From a checkpoint of a small transformer trained on Wikipedia.
Size: 22 layers, width 160, 2 heads of 64, MLP 640 SiLU, vocabulary 2048, 6.97M parameters.
Architecture: RMSNorm before each block, rotary positions, no biases in attention or MLP, untied embeddings.
Training: a variant of SOAP for these matrices, 362M tokens, 5616 steps.
Each number is 128 + 32 x the weight over its row's rms, rounded and kept within 0 to 255. Layers, rows and columns count from 0. Numbers have three digits each. The size before them is the row's rms in percent of the matrix's.

# layer 13 MLP up, 640x160, rms 0.219, rows 508-639, columns 0-79
095:095107172082140055113141168129102146124122125180135097143075225164049103139178095152085156108141146108110167128117175102134159107115101154170167096128118148167102153148150126169066142176152156209129146116159114110095124098057101112085130108
087:145128088186161138169050130171086171214118142095144135072105132151179151104108149104137076115135150121119162138134099109110099074190140120134123226075133146147112110165115105115141100130109175092116096187128128127161138118121140131200137137
099:163168090125120108071193090126164057129079109113149126143135073100106200130136153094052106118173175112135050146117120111140174108133159140133117099104083189085183177131162120092154121120179130127167137058124163169118151166118089185145095115
099:160149080071106088125132177164119137095098116144118157129143143102136132147119075148093146156115118117210128174195120168119138122153062110130110085130138134105171060161145128143110132112137151174090151084193149134118150148167158043125177124
098:120154091184133042089092137123127143090152105188117101168132129069098111061148110149162086101094165173121139154094145114161098120133124178150085179136178139150138141124113114102210100113101082115157113134145120160166117200113190131176164075
105:091082161114130152104135140097176167116133183179115192122116052148164149129071138166123132102149113127112153171088100167096120113176141115132106167093099089146138152127133079101154122134109115086119129161084093134121159134160159112130167120
105:167106138119174125145121101133138133118069160141096167123121174191150149142156128092168141141099171135100176136138154154196119161191128152149160066151184149159151127104177056141109158052121065133185086153117115151068153118148091144091098099
102:122116143148158131124120114103097141162081149087124078177172126137073085184151131103115147086166175138163195161112148138176084139187120119063145163141118118170125140102149068162164163139059133075150102114132138148053184125119085082097087127
093:169100181154180144102070141136122119088090119069137093139136160176105147110114166139152113080110136048123083148118138095138127174109154106127110148140169142106134119143127077160111140115074196102102125110181137146128114126100079177179129121
104:142171104166114144148106095094148066147080137100150163176108145105155131169059133060106121135105144188145145148180138157140130171163164154098114150090165141091110124141138178060129057137138145144156137124077169095192127057145098169102161089
100:115116139155118172196141139135193137112138122149090110098203108143097160143110139104059178118132124124164163090143085157172121116107139113068174175094144158083128102092119131085074155160133079130138098118090134103143139161147070055156053115
103:125201179130128118129108120140081128142134099175119069125144122110133109123172139087172117178129132095183092146111036134142093139182107157108107125202111100084096148079146119149133143089073148108171048077045140156139055113202131153175124109
091:173101149149113144161178138096091119103127170114131094145087091058139108096139136164082123148128173192122201165137115111102177090112107121127146139164116120100148180150127125139129132110196108149150136097117105147042066090092183098168104065
103:126134102093085189147121118159146074137082126091156151073133179094167124059072095100084089163156137115145129152096139151152119136119143126088167119144160130153092147137150082110099145157092089127185103135162101164124142146088106129147184166
096:135107150107068093150106106102096125096089119150137108116099120121127095150172147158137082076137118162107130132115143161145130175151174096109125167128144132073133134157136126175199164152100101135136155078099114153214099170165126102094110160
105:187151104154130109093103123142152194150131160086148107090138182133150202169124119079137126129086141159122161119167127096129147105153093111146122131059145116140160107121057113135126138102162138098078075092107151114138090163135131140127091171
114:180142080081126108147180165160172106093120158083129073106092073111130079087153125069059089154146087156149150113088097130117103111139133144133094123115139104103151187161079146110145112125160098149120081058125103094154102111140093119103154069
104:161081119098086070082143113139090097092140176147122097123136114133168137128114141105106139117192073165072112131114171147126154181131074082120095075092106086116198107151128099102094123094112127133143159124082115148077108104151128158133182150
096:157157137105136168167166148119111119116092127109112189098085156113080180041144148144142114094156165149153138101110117152135097111074122126108100127097079142125180183100116080104179163135123182148071124129154079134108091137079093166123167159
102:131148127170134097174126075106146147117083120159120085100097206171124154169142160168125148120154103134100132112039110096083124154123120128163139107104139092107137144141086140144050137157134150149185089142129163161143154158122133116097147129
086:146141146092110134172049165157157158097114119127099085117117112111098163141169190132123101130113156164149177140056159139145085090081102117090111082161082125113107130090090153166127162182125112093099146152163131143103078128096096104117094122
098:116147070144181119173116100146149116127121098121084152149077157081120119083079176122116140140168112085118154168105148145089105108135150151156122117188112179123085169083108079132083117165095162070134116164100144159102128147096133057148099125
105:158179132134133143175105140082155158104152153078118040113102118182142109127120151171122125128090121123120124138091091111176139061127140139161099194174056094148138102154111184106127192092106088105114119186137066164124134119111126143053078160
104:068111129131184081111127145080127119140105217187085144127148145079121147157125136133152123140149070125173146138153134087145117098113089104069126152079163125116159151110138125117127138129133155128123112150085121110142136141133152148107102130
114:165077084128164077126182185114156142158096129081119174173124189154161134138166155120091145150100073108166191092143168079120096212138164147135099143130173162122093139134105141145099119039123123172104180162111132170140163081131104112167161126
094:113156126087158092125226152136130106151189182148106122081166100135094148130117146100144138064096120138092140137181154175155114134101223158128086127112127131174175150114107137091116167101098151095098134114125082185117147087147201161151082131
105:129114090130103177066113100145142121129161124103131140093134078151185102089106105180129150167165074189208108124107178106180150108123160089069150101123115093114164123153145108137148105106117184166096186129112200070124146103149128155159129148
099:150061087133154125113174129132124111104135112088113137090114111164122140103116094129146089183114160159082105130125108046130169154125087124155130111126126118150133115154125085132193140114084110182113133089136138127134193105112178067128186130
107:095207106093138134138126134180132140132110112139114108158135093157168138100123143089161121088135172135104073131125175106161120145190134123119128085189124152138134093154105065094103056152118084078175041189134080106169187190126183125067132154
085:132145164149100088113110152090175107121169130100127127132160149081119168169132161104111081163149169168149163186109138086151138109172132141054083117162094126092105188112103108109149135089164143158083137125136151113086106038161117086135126078
104:122159178075130119102110195098115138122173154096133105108100130096184168140127119185073153143143160145174130177144083154157095162132097198111068132088134139146101157153145148126141141108084133162104089128173137127146110105147046107092067132
095:194134187206167140127173128092096102140162194151107103093120125163136145083125101128120105077149121150095112108113106119156143114153078130120132164103147071106148166089071134137181141140162119116148079160131106129089120074068148108161149089
098:099177065127127114111072112108124104094095157155118108171111130178101125127100099127167114058139137127136175121099127134170119100148078145184122178159126122198159158111080094129144162096070117079189194115124115142175136137155119112146131163
086:148149081134087143140085162107143108129152137137145149174125146149107124197105133147158124164132088133154075171140115106166169121167107114127138156161144117132194098145110141093118123099128132209164118092126062100161159136182107102110163123
101:148146118124127111116118100126162129130198111080101155121084145175189121183105149099129081110100126134157169153123099116119128187144129153116157139118145153136162112099162140099069133094110165207144087127085177134154141038176128101144116088
107:126101165137098078138116139163131119094134088180070209180083189175140115155199134122138121112083087189112079114153112095212112144141155124197160121132196145094143108131142136162078095127098086148125124177086140088142140112096164121113126113
100:112166106134150182158138094071107124139122131144132167106184149117189141148128093135137071146120145169094156171153102082142112149133132165162139146198068143123183158158083126067066117099140113095118136109131164146129175106148099153132125129
110:142153163121117158045140165097175114182111146142118139142139128105163166143076149103117165092128154107138123106082138120087113116147138103088105136122212185106135136143139090178110186148154053111078119121103101149114153103102113138106105130
101:145146065175086127110136111080138141238079161094136150120168129121156128103116152127146162134151150099059054121136135163109091118069141112162141113128122152139113144132069080125150164137110165124133180173092120064135108153135130183094066143
087:138118118057107108164125084121192124161135159155098104071145107135098149100107133145106149158117119161067147158143163136106136135116145118131119118104167106172161172086149135129120149158093170132130053099138054182080168115124075177078129193
106:119158142102102146112151163104116082119105096153052088156000167123096178129114102149164110162138118097144153202152112120181127140119116116128113102150173110150179132126121167155106154100145116110145167122131101116119125131085161174167176102
104:160120121114145109089152157139127122159115125092069136140100152155169114124162088080132153150080154192127130132091144180141118120109142098101188171156135194069143119159155151107119077152096112107105127090184148123187114092183164143022102138
093:166153085133066101159091144098146147185137092153152073148102198142245114108158125173117097146076156134114129107118115127196133166153130115106087156082142116150126093177140109099159180149115108164113106097122166081128131160231129129103135209
103:102123126065113138153161117132124095160154105108135158147109162126176079092137124201109142078066125197158130097140140125099125107092180101094081124100133095117137150205117184128163109120120097090122184099070131177111111067171184150129173110
100:156185175107093117090106147130116166126161156123112124197139121088139077205143108206123138104141165156119105179125135137117122182135129138099079177153132101202131163143067103130115138116104115148111130114129206131089121136136106107120136128
102:124095126133171128071100175081111112121089125171083112143135169173122133101108137139136082096142159087112135124089125079106104075163126066108098219180122130110109152158119059101097149144107152112064180154117179156126116180077110134139128114
101:134130083122196135106144086147129129103140119157133119176153100138145094119161080089095107093089100115111150107119092097089162140093106056165082169149077123184167094150124164137153121163087125127173127124142072186137141106142075160148075153
102:137115168087176102101133143153143131156118143128132151135150153161117160153221133112152092107111161142080189136132119136179119137092121172183102135160100192095124138127154189139126120104089156137131150123085081153098174202088089115117162144
101:117130115105159161135183181070105141157121106113085166127125121144145114128153141129123138141113121100172181125115073148126089108223150199145124145144130154168122146128097143130108089171147132065152088105140103129149191115179125094166056143
100:118114089132178154165163126112126078153095169180103135109184223076156161087146121132094123111139162106128136103138105145112096131108104125150130184095078141147112133170186172159111129132166141089164083162147087126152137117159094139074096088
101:087161085090098147155125080048107118131100119141109087079078150068120167113145108144073113136149087088113153111141100126109094103136117095109127101110172165140123181124119133120148164140132139097150141123161124163139124146194157055148135135
095:137119129124077164153185150168121144132090158188167132103091114134134141116153159084069142081107138125074159104146103182148075114161157145133050136126129159111104160105161218154096089155136067137176109145130068112134111051136103086125074126
098:109175140142113128134137108127119128174190133174157122153092167201105149172191117133126102089075107064120123138113112154078110111069162173123089159126125107093148131078109130164101120127153139164122036177070099141133187163110137128227133190
108:133139142132160114102084129110165144148050079144135188128147123121081130173118141116164125141099196125129109097117038116119094166120140095155125106169098170123147129125129137121087075120101104044083123168110187124046130138152148126145109129
107:159119087188077080116153198143109120126167187136074158144179129148069088160122122105169137087126127133150139090132163153129088148190194081116161090128143133125102151098145140148112112118159166110117152136189106071112134140084120140146122170
104:107135143126124101140101129155123097176113150133124087184099105130127127143157092066161169126151126137136172133136107022129148159089125129157176108147128115061138112122088221102165124085098133112120140178081091166081167174107091117142106146
094:184135168082115088101166135115152121055133104149100127119103162143177141195108119180126145167095167123180117189104154143068182108114098088143122145109155140102152107189162112090112109115156174124099124140194150120083078132145167110103111126
089:173061149124157147128125168183116096142154122106101085109142060146078126126121174137088137142150077084172088158136178100138143118085174130133167101128170107091173105099102170119119104173083079137135114153073115117161159139130207130111163138
097:183127113127117113142099152086124161125101096096170076123204108100152065090101127090120124121107151127105119104104124124126144120172091093147101151141193163121157124079118085093129141117124119094099137162133095154109114110143127161206099142
099:176143220162116157152103106175105096106108156086114136162096134089162147122125107155095112111125147135152138113090104136191125159170132130129107104137149111074105134123144137089137144056187154117118173146116218157084177089124138165015093117
087:120111071181110173119150135037036140103174148073151093126101159136117065120115081139132146186095105093179119129161131213100140139141108114071097071114155104129135153142136087115117157127111113113124188153077120176104143127097113048121142119
100:186170123125168112175102176135086119166156184182175161154158166105129142122075085137154114145162166163125166109126170055183170129149155175076093122106159083156116091144111106118123095141116139164169085150139102096100102108155163163160108187
101:122120129149165086092158150135134148069152158114079199095187161108090121096175109154107071120083129130136134138203119099100154098118096078178152163126136142174143157106117135156160174077198147186102088126108111133188114114123121114147083138
089:118072116148149150114126163138113126160090109121148123124106072122112164116091128134167163080160196109113100123157167130130106164149096063132160105109111118156136120132063122155078138141148108119082115073098120201163122131127091179088073126
102:136177145160186108125171155123137134127094056118088156113108127178154150147113119073137137151119144091143108143187111113179089147106093049125120084157117166177125099137161118159179137065125135103145127146058147140118136139094105132153094141
101:111109106143116081184099124123158133101083127154111084135135085106196109197108106147121125135095114201091165143159139209076125174207185094078145133161154140117119107114096179122142138104127092144140126184127083168145119143147161099082152203
102:131123114150209129139110145105107102176126146126104067143118123126132112102125115111081144109102149164090183143136144149147141169108060045125164132126133130093147095136065094159103115171159159187099145143165115151177141118112125115095147126
097:149131090124061161107096189105191111093152103120144132152064132136100166164167176187150175146118154106172086102120119096134117110086118083108101154110142137179122144124170120124140110198135083143116138151148088121115125097117098152107123140
101:103125131206160148110166169148138080181127142107142129158127111096096136120198082134132106071117115171111126114118111086127135073198160121144107161136129070084139130121138111118149093069149192122056118136142139088111150166080075132153117149
092:155066170103155122127131201124139132084079137118133153119164125152114194139169130147104131025106122082059110143096099156196076136110116123112134103128150107084166157084153110175136153134158110218117125140150068121106148137142151143086133110
106:135142158149132103160132188078183100093123137091150123151112160132121097117126120124081115191146106100154076108161126161152082091124076126136111067154144108096110132109127072119119144172127196111144140072131139105164127135112155144098068088
102:152118185071125076119115112109184134169123113152115143194126126100140118147189150094139077122136135126068107111092145105068087146182115104216128173060125194070110147098117141110124155135101096113149093100122109174141152118112122088101105116
093:156153066152170113089142137095109061118120150146134134126122115114104108136175167161130162125170077137102091148120174157132111113108135151103129095167119172096159103128127091153092148143173109192116055122168106114107070127125177162150113143
105:130157087114148139133181120194128152128125144119100182135138137119130141146110128071172197118132193110159093135088112173097097110166137146143143108197122140138167126116115127069105139128129109144110132136109117133144070127082159148121107134
095:182132163150139133128125093163139137131146169151144148120090124150144169106129202136115093086125195140129136222167132083110134071113153119128115108091163090103123170149126166098100086097108098152179163090124093166117126104162135100114099137
111:108140110117139183149134135148142118158086128139114147143124095137171093184117152098119143162105183145094113105140152122074146190100138170100116080117172173148195129225133147156138045150146079102132086111174165136111113134182095128116111127
094:149084169124110080110116132105144158121128119150136190148122109085159144072161079103100089127085101173111143116101199112098107108100129177135154118123125157121099178123103055168152129090128078131068073098126115132093176154136125109149161154
093:114138089134061133126125124107102114092110065158137143120180101094150092135113156077135177144179189185127162133142098179135118166138141162134118103137153182149164153139157133195098172094114146094093081136148109100166107146089155130176129096
097:163137172133149102141122105106188098080143112140165070155134187116073093121142099140090115148137176109085126145084126102151085154071085108101131105148095066123117114160130121149109131136148172139112125099117155061135149098140162119132159107
099:109137079130154128147186141121124135142118130102105133130163108079123199116161168099113143106197063158102129064176161137137111096151131106107164118108172167152110152155152125144184130073147092106146132152155203134162120094123101104065168108
092:142135133136153153185155094138094044116134124138129114117043089121136172143101128141154172096099109148167128099110133184104149098124112071146100083161127090071143181136165118110115132144195138130162138132077166223094122084133134131207111222
107:094140095177155154171130133084157152146146110083157136159076142111131113172107143120122201100089145150110152120148167132180140126117185131108140130090189128165110159125096143121142201161110155079104103147109138163148170114168210190146185169
096:153146071112159167122131106102159114129095125135131157150119140077162184181124154132144159135158100139149088125036151123170105126134113104123148134152138122158121110140107123133170126082135120096121030077091115164196142145116122157125124144
101:131101186069130122142152103161141133196112111133089091093155115119141155164071086139110105121115116167081163148179141129175158136157136159105166131073180143156110084140096179169142089148124161154136136110133206134101143079181170135122157141
094:118131077109166138151134170176135108170140110099156089100180119096107152136086170115094110182106118160122128146163162151106113116143121171128122113146126124173088128127114153163151091173083010123169083094111163151096101138138134157154115114
097:128130134115085084094120146150152140120118141157077152075163123134070184114108174187092118104125110155110129081157104211123111132120171176089137179130130104104136148171118165086075135114149147148151069156126092131133232131135046125163152135
098:139104203154065127128110107157151145137139112166140174134138118138081114077096056121113157134080084106163150156202108075167119113082116079094119168118098069112136121101097164144076143127105149160155136129124061135110167141098166204164103129
089:145140135106110150158122115090152154105176135133144089113100132136193134121175107150056129168073163165128175151130129149128146147126125138158105143128115068098111146133132131190139132178033118121146171056159140075050158132099066105110132135
098:099183140129146098209155129137199079129071096123138166123139154155149130113105115138173096101164146120126126147154169140154151141156193157152163153106100048140164088132167103185179137181156142128128107145102140113118104118173138112171189108
105:072089075188150162126142094142125124086114121169147150184147087136142152126105100074087116107103082148135103100172117151147121108130120120105188138140174105120152141103101142157143093069189129124151087189109140083151075140130182215173117105
119:164181158148083101165079169110129149120095055123116176154126036091150093074074161149156153122103135147078130167146144153129117138145127169153172183090104097101076107143126139168110143118140164099144115098111097105117166153154095135142152082
109:074115160123131124113099076127180117043163176131099156119118113168131120119133076140174138146121180087095117181143129109067133083137176107111157138099133180077161155113106106125149198103143158182087125158146082163070095146186091144156087143
097:142165204123139124135129148114138115185121120147073126126147116110066143101138157100140139158139145145086127142228140144081059140150180146098088171102143128068154176140080122159130090169139165136140121100115152057114155154105121134128063157
101:124167160196152115113180137114094159126072104163036168105136185165147171127115141100136101083193158086088142145123127106126140093123148167125103099137167097143168155118163130109144127108101095160158117124072113089167104117112131129163104127
100:110102148120148122125157150102104092202114173073092129125151137126122112169135205165117101128131138110212104162097150119118149154098193115081160098147050130189147123143143151171123119138090148135136131126106184127170102131130161191147113143
090:179120102121100108080122114099123105054168117201156092150087087063117141068113088136073133168084140124154133117160129157123153132148160126155075118134096125163178190117115143196173120156075078135089150156121106163105091128142162153105161086
106:142103163164180134123129121123073137031111110163193124159123084160098135096106067185114127138142154057157164113090087088133119103113079097106148123167126130146157104094112044105108144143117152200106117099057086099159148161096109152096151134
093:185059123097172167138143177145162128151145146128117186122142140098130130173123180106114078119114114134149156155158173128173125106096203127170163133099107127122110128132107166111143099172052139185122116071147123167148064116164128107096195093
102:073148170133188093174068178129165043197114177081117074125142149128074108090064172120181107125154144080120119151118172140101124111122136109134132119076117074152154165122147161157145141152158138095157076124087140149159102116113106155168096170
096:111136080049130076101096079133122114154127129103118050054156114129138107100114089130117158150165141143115081143069117113178077101106094167093115147131130188119204149093152077115083134137127118130161092141103109107144169085074075074135133081
094:159102089118148150156134127110084105178116110170089121081138151106111149096165102145108147128130141104105141157136084118114118123173172140172078073112144099099161082070100136091057108072074141069168187077112086158165135126088178115091065197
105:077131117093089132140161104152140155099141173151180145126137126160094116098106100124139105154118130142135125079167140133116115122103125088142084137128039120177135137135194084127158169167074178156140096107093162182172142046134115121081115041
089:133094097093160146203148115130102130123135156110117169149197192080119140095146115116130066073089186177108072157167109130115134159162133169099073176121088101198176128084105101127150146063135108182155090101055140141117121088098087089126155125
096:121148103147078157214136177110112081073126079103112071129165114115145178078162097096121111169127099176182145149104063127124128109153164148135142131133167157066098133137119129132136169102044113114171142116132109160124122143147187156134178151
101:135142156117128165119097113101087145119076095190182102152124179152096092139067079187122164149126125097129116108109123192114120099135121141130125197098222075115140165120080084199098168175158202138094092131106157148148121151120138124131116086
088:137063086149153134087097157166123165105120120107129118109137168148194155133114155171114188128110163098071080137130141155117071109097109120128135116155157125145115112147127118151174112118122178104146142147156109166083103117124134182176083174
100:151085104116149128118157102091127127080127174083114164109093094149113123193146079128122133077110194118140120116163095168146078144152130129123109105155110145150129100162117158145138092121129172127142177128087120142198217140097187173162134139
101:133178123170146095107093123130098159127071123136099136160135160114165134089166140115098132154103102093157134138125178055161183127141153130132157074142113111141160129127124142092089117128088144103147162109129098176156142134129134178114183116
097:150129129100158140142100172181135125142111139112077137079158099135098187118162138089175137106083171168127129092147182151149084125117174105172133140168075143215143102167111132165113136141183100155160088140078175147128118144117107115068153179
106:159169168117141152100137100140120139194124148138132119179071098159157158151109204187158120127153093097088147104159123160137075151118203127102150146111117091112161200157124095131151052099191106185134179082093144160124181134109143155133181103
105:148111103105097101091141123159130103120141110093034094082159102178120148138190134117106133165087114178080100112131146158167085137151161181153138118119120134176167149104133128081118202136124110175134080167151161102151115154168160080167116117
095:150099163184085185110081132110099100158115148169099161116045181125174183117168132117127130161181142108159140122150166114129128105098148104133130109115157099190048137167129125125093095119186141167118141100144139128138105132164159147146109113
104:148151100132116135122142141161124119129147136107125038041086154152140067148084138127144173134135133117197134222146208055111130133165126165061123092147119112133150092173111123076120151142105081164144152084165177140124147110159078113115093100
096:108109145139181105123146132136132097104185121079191104095158098125179084127161095151103100174086114123118178175208126148084138181088084121094157130107128149118125070108082142186146127128117093071156109171143143168124119124110109107139143117
101:085137161168116162115166151134144158137103106157093184121156121138144147148137101128113125089074058138083105107137112163149073152114092166108102059116102078082164155067130117181114088125176123072185120174043103134110125088119210119124109140
093:163130165105069118121126109198166134121129124143203156134120143110157156199068181143151125112149121141077093097147149140131125126129113157113149120133127100103141176162145154097176153188117103165143109150078184086064188182127111102177139142
102:170164088132064111146156123153150072151134065095094100111088079101095151134179178131113118131094089110156084116143129212113106113140118161059144081191106159172102156149146129067086175066106160141168168147090186100095179144080168113099126158
101:168154152099108112136155115105112100146137086136163100155078163189106095133136126117059170020127176169151074130143177074156138100166121128135199146149113141157093142130139077157129135136138143083132141065127138143137135153125090173110150162
090:170167098175147161082107099114123091115211169144077142111138148167129119160133134162090134116133111152126145155157085192118113099129097166075111100110097136103085166112125149122149145146150139135160092187133106166149061110170196133122135230
089:121137116128136076124034145152160111104130131155105097097097158106177221124108113153128140162157157162163189130087086117142101108047101164075148095102111139082093143070140103069122108139088151117126150130079109096102151105171120058089112088
097:094137126147140149139137106134090093137107165150130189124104115174194159100102150108107085140111150088130127126145134100124101165126078111099089074162098177137138114178104070119158063148130119135163122062101133133134131097090174138108092108
094:182164140129133141136069137117099155105109124114111115073147117162116097192121141179132150160066214145127120170134151106162102141132096149114120072100102156137144165164113063121070185189125064135116165117163089172118095132182155085103117172
096:133148150157100121118167136115139165123100139131141128129143138137184197087123175164110148064099132152137145185082154151123105126105124107159111105197076081148152102173087135177185084145132106119109152161141178107118195096146087103114121147
108:098148109146125137093101126150138113112078134101151102129068081129133112144108113181094131125105101105140151124095123157103132118142094099126123077148094108108098152103117115108102114085095158189157078162132167128177128156083103090099162132
106:116110102183182140122199103094120138171076137106094131140081146125127146066073169110167187165113145121216113160090121153124127177078195131165156096138122141103140107094120138158141138108123139131122174112149126166185165103116081187099063139
097:152136087046142087067079127143161179076143106105140086154107124084095106148093110133095156088184121115140114175148092151119126136139186108100063140164212180150131128126145149154107144122109122124134172173103125109143147088105118138113179158
096:143123083135106103086109124168145179136123184139119110099139110163201130079092146182102104138082177100182108155077092160115145106124155125094150091099149161134158067120163067081120114116153106127107103162114102123114153119148096115107174136
108:125119141079133102102117147150126171114139094082049137119172142174136168181132156125118203114097122096082041172094136168103105109138119201117057082105171164058170151147102120080107086124118116129108089108141182125174203154111197114127102132
098:126069092176127177150202162135151149128055136144122090173140175149084136157141159154075163082195134105105102111067122066182097119115085101198069160102093166168093110141081108141123135073170168159146179096104108136112089177078113105111120128
110:090081108113110055153167102172114154081157104124124162154105148141095138107145133103105134094169166100165135102097084101159147099128038104119103125115141127104151104123145071173144129146121155146142089106063110157137134121102099113157112146
100:103127145172117148122145125072106092113193052090098163104066158120116109124120162203178099101124131123146125186097094129092107162153109151093111127094136143115134110112173189178138101157078189161150137112118086157052126090124147130122100197
108:146090113130069132106100128120085163153165135122121131048125122161157139087097105188094162160130127111130161176099113144170171101128131138077108105076133169121116184153093112153092133103038185183142116100120125096140140094195140065127173149